Weights of a small transformer language model.
Architecture: no biases in attention or MLP, some layers without positions, value residuals.
Each number is 128 + 24 x the weight over the matrix's rms, rounded and kept within 0 to 255. Layers, rows and columns count from 0. Numbers have three digits each.

# layer 3 MLP up, 896x224, rms 0.13, rows 795-800, columns 0-223
134125113111125064097087127119127132129094132115116170154137160134131185051137138106172142119131155160108131114133142118099113112087097162061156151127139143122128127061111067145102119106088106148118194171130110152105138101135170096108110140125167096102132092081126122122177143139100144063138155152122137149104170107113125131189143130172116084111106117136099148143143100149154102145145105137143119158125103144117121119130118134130126154153143067154122121145100147101132141082110102118126140121111141115143175121132121109145158104134149109147130122145129068151111146097115139167148080133119163091172066125128132144119123142111116156147076145148145127104173144121146123111150
143126137084155108115141167154109110105136133119128159087132127157119155120116141128121121151102078176143141169146113150143157148145146118141131100119126124153143132116103120167111124134094127117149150128125114119175168125109084075110121143136123118131120144104153086084147119114147113139107098137096137135133134153113115128117124097081138135093169178119128099109135103178135146129103134141109146133132150104094126126134137084116168134126104126134113152110128126112142136144155112158101088124159102137159145118162147094151124093120133163135124122134097090109143153132117099137111164150093115132193162104146100109157132107127103145094175110123116183147156123143094145126140
176132132139148139122185134146145124118149102145183116132156112112101080228137173125130122112117146117123151097114163146149140159175154131144100146177127178123091149164112182144130116157102129154145131147184121153159118134115086127103112157118122132163208093123111117115131109086137138108107140121141145098130136128110111137093078088099127132121103099136142128125112118107130120133117124123140122111158118122139123074116140072085126108123111142135102153111180097167167125119146138141091136143115140133138116156115159151125151137110136110166154106137117136150155113121119147115127123141117132156163109113145130121079128150124143112162140127161130096098146146119132162118108
150115137134106135109160142128141117089128152138120156117125147124149112151104112141136139118067081101125165119123159113153133126101112095120062123147161137137166123108119119139178098090090149115099114203117104086154109113128093119134171148159140112115111156108091101124134130148159078150089139146113145139094131132139136201091148112137128141141105131136122163112104112077132134133099104084152118092115103133140087099112100136112135117141148097117148088169123205151100124117124084135164124164127130178130131105127147106080109118133103125082147133096094129153129120136099103147133123164137100174095121150147138102146065096093102138133129138129136138129109123137177116139105
109160166117116128129101125089130127141127146132116162113150149123151082107154124101133085141124117170102120130113139172163166135088105146140156091146095146125125212127120177138113167140120149189185122118108109133088126127149114166160164108182121139119115158154166134108129154135133129156136121146119126132113118158142130163156126106139154146127167134092115143122150135134132153197107151138179123152123116138150136089113098134142138098129125133145097127135106137119091148139131137140111152149111169121106150186144111144116108089096115097129131123104134141103147098116125129113082105111095165139129132121136156074128125127123091125136085129150167153144101162139111134101168
136102148075111149153123123137151146147127138128129110153103143099102080134122107104140151098138125127143114138103140145132089130104108129080144163105138133105093161095089129129097142115146119183137096137145150140104135118138103102138112128127132128125097119152123143122136154118118137095134133103152168153153121131108118149121158102120106152101161123136117117167115121096142136140128096099114129150121093115139131129138120112122141146090127162129150130150133095175152166118153137171105152082126126111129131149103121135143125113117147156159091123151137137117125130183145100116141157104113112138127113128137147115117098088124109132124138160107112169165097153107132108152147
# layer 3 MLP down (transposed), 896x224, rms 0.0916, rows 795-800, columns 0-223
113129119133118126137116148126111139117102091131118123089153103110120145095150142153143167125121139113120074131117119125168125149156155129156130108164140128156137151134149116076138111135148135099177105201108097061156171148148153147111123137119085116124126103145123118143132152146164133170162118138108117138145136125108141114140164079168129153110090168126100116091111145119102099120088122155159126192185124161140091152095140152145188099107091132146161128104092153122123181129143129134156093093134096110127153145123143140115182079147137122101137116131146149144172154115117122139108149138123135117124128126192125124147113121119104146123118155153131111117117123184181088108166
117118138130120134148098145163153130110159121128110145106121135158139133126104164136117135135125155152117132157176145144139117135154165096171137127127117158154132096141128156113180094132133138143124127113114086124164173142163136129128123122089138109130102135145136119121111122105165117150099106142103093144118105148128103138088094093123176080086114144148130142101164079128087131160137104154162138126127104086103114086130117144144155121120146117120107118129112136102155114136140122171124062152155101080125135109128107188114083084132088170138128115082135125146147139102124131149104122122170127158059119136117166106118105102111073093123122122130119153078137111148123122134117
107124168144125159174089128165121095156129072113125141158120150095095099124131141120119080116096137159146054132165120134149138117138132148150135148120103146084135158105113097139154154129080117142138109103113155142116129116169123123112145077132108133118102147105108083123144122162116121133134099145139120090091127090111097151139148146138125075160104164153127171140142145090114131110111111125197082174093123065169129111068085124124128106139135128105126155137082197149135152127121146119177153096125173132134150155119209118120138075105140143154127106126127161154131162092181129110128106096130123123090139150078166122128117115144102094129114178201127076101146106097105087132136
104119142144081136134113164160123103122142127056067070094117125129132157126140121146146113090094114085082145128121147108141146116106082113106107138093145138158109121115142151147110136147109154145128152127095063130142130140177163158117146112125116113137104153159142147144144153113160121117113130186179139158152142109155161144105130133136155103128146124089137171163192163090121183157100067138137132137126124133090117099097189111131089128136152126133127161116100152080138103122152118169142087121127131143111120144129134155127109132141146150144135113126137135187081126132107197143121130153153136135119089116127137108088149116122139143145152123145132105151124158139112124109145
123101149122135112090097150142091190101108146134163160149105132122109127131126134129144080111116099105090107135152179086137136137137092151142121092109116137129119146143098113136139147132150143160140147156101130133132121145128094119117139120155121168150097129162141130131087127113132123158148081189116120165133138151135137161129105056127127109113131110127092100114156093146143154180122156154125109117142118115170147120104172117130097123116164138116118114131128120145164117124112128136102123128144121129111096164139103091124119175102163155154091170084114125130133140102112151160109185128110148162124119145110189091123132119125151110130101138158094173153130123122134124098197
095144099107129098174115143144104122139115123126139151153143171098133105099139106083092149105136141116132097169067123169150102114156143093141121143130114139076063153118137118140118131122152115128169126115152111136167141103124133148146133091110115136119165140123144146149159130143153105116133147099118155133117122138116122123066115121126173090135136140124144151158129138079132126142113097128168131096105151151084141118143148116119089097103136148106114135091146154144113120135127108134081127116111153117108114125140113086141143159103118187134105091128109127106114119099125149116166093117150135112168136121105136109096140152092118096117133137132086114094113066193160147116077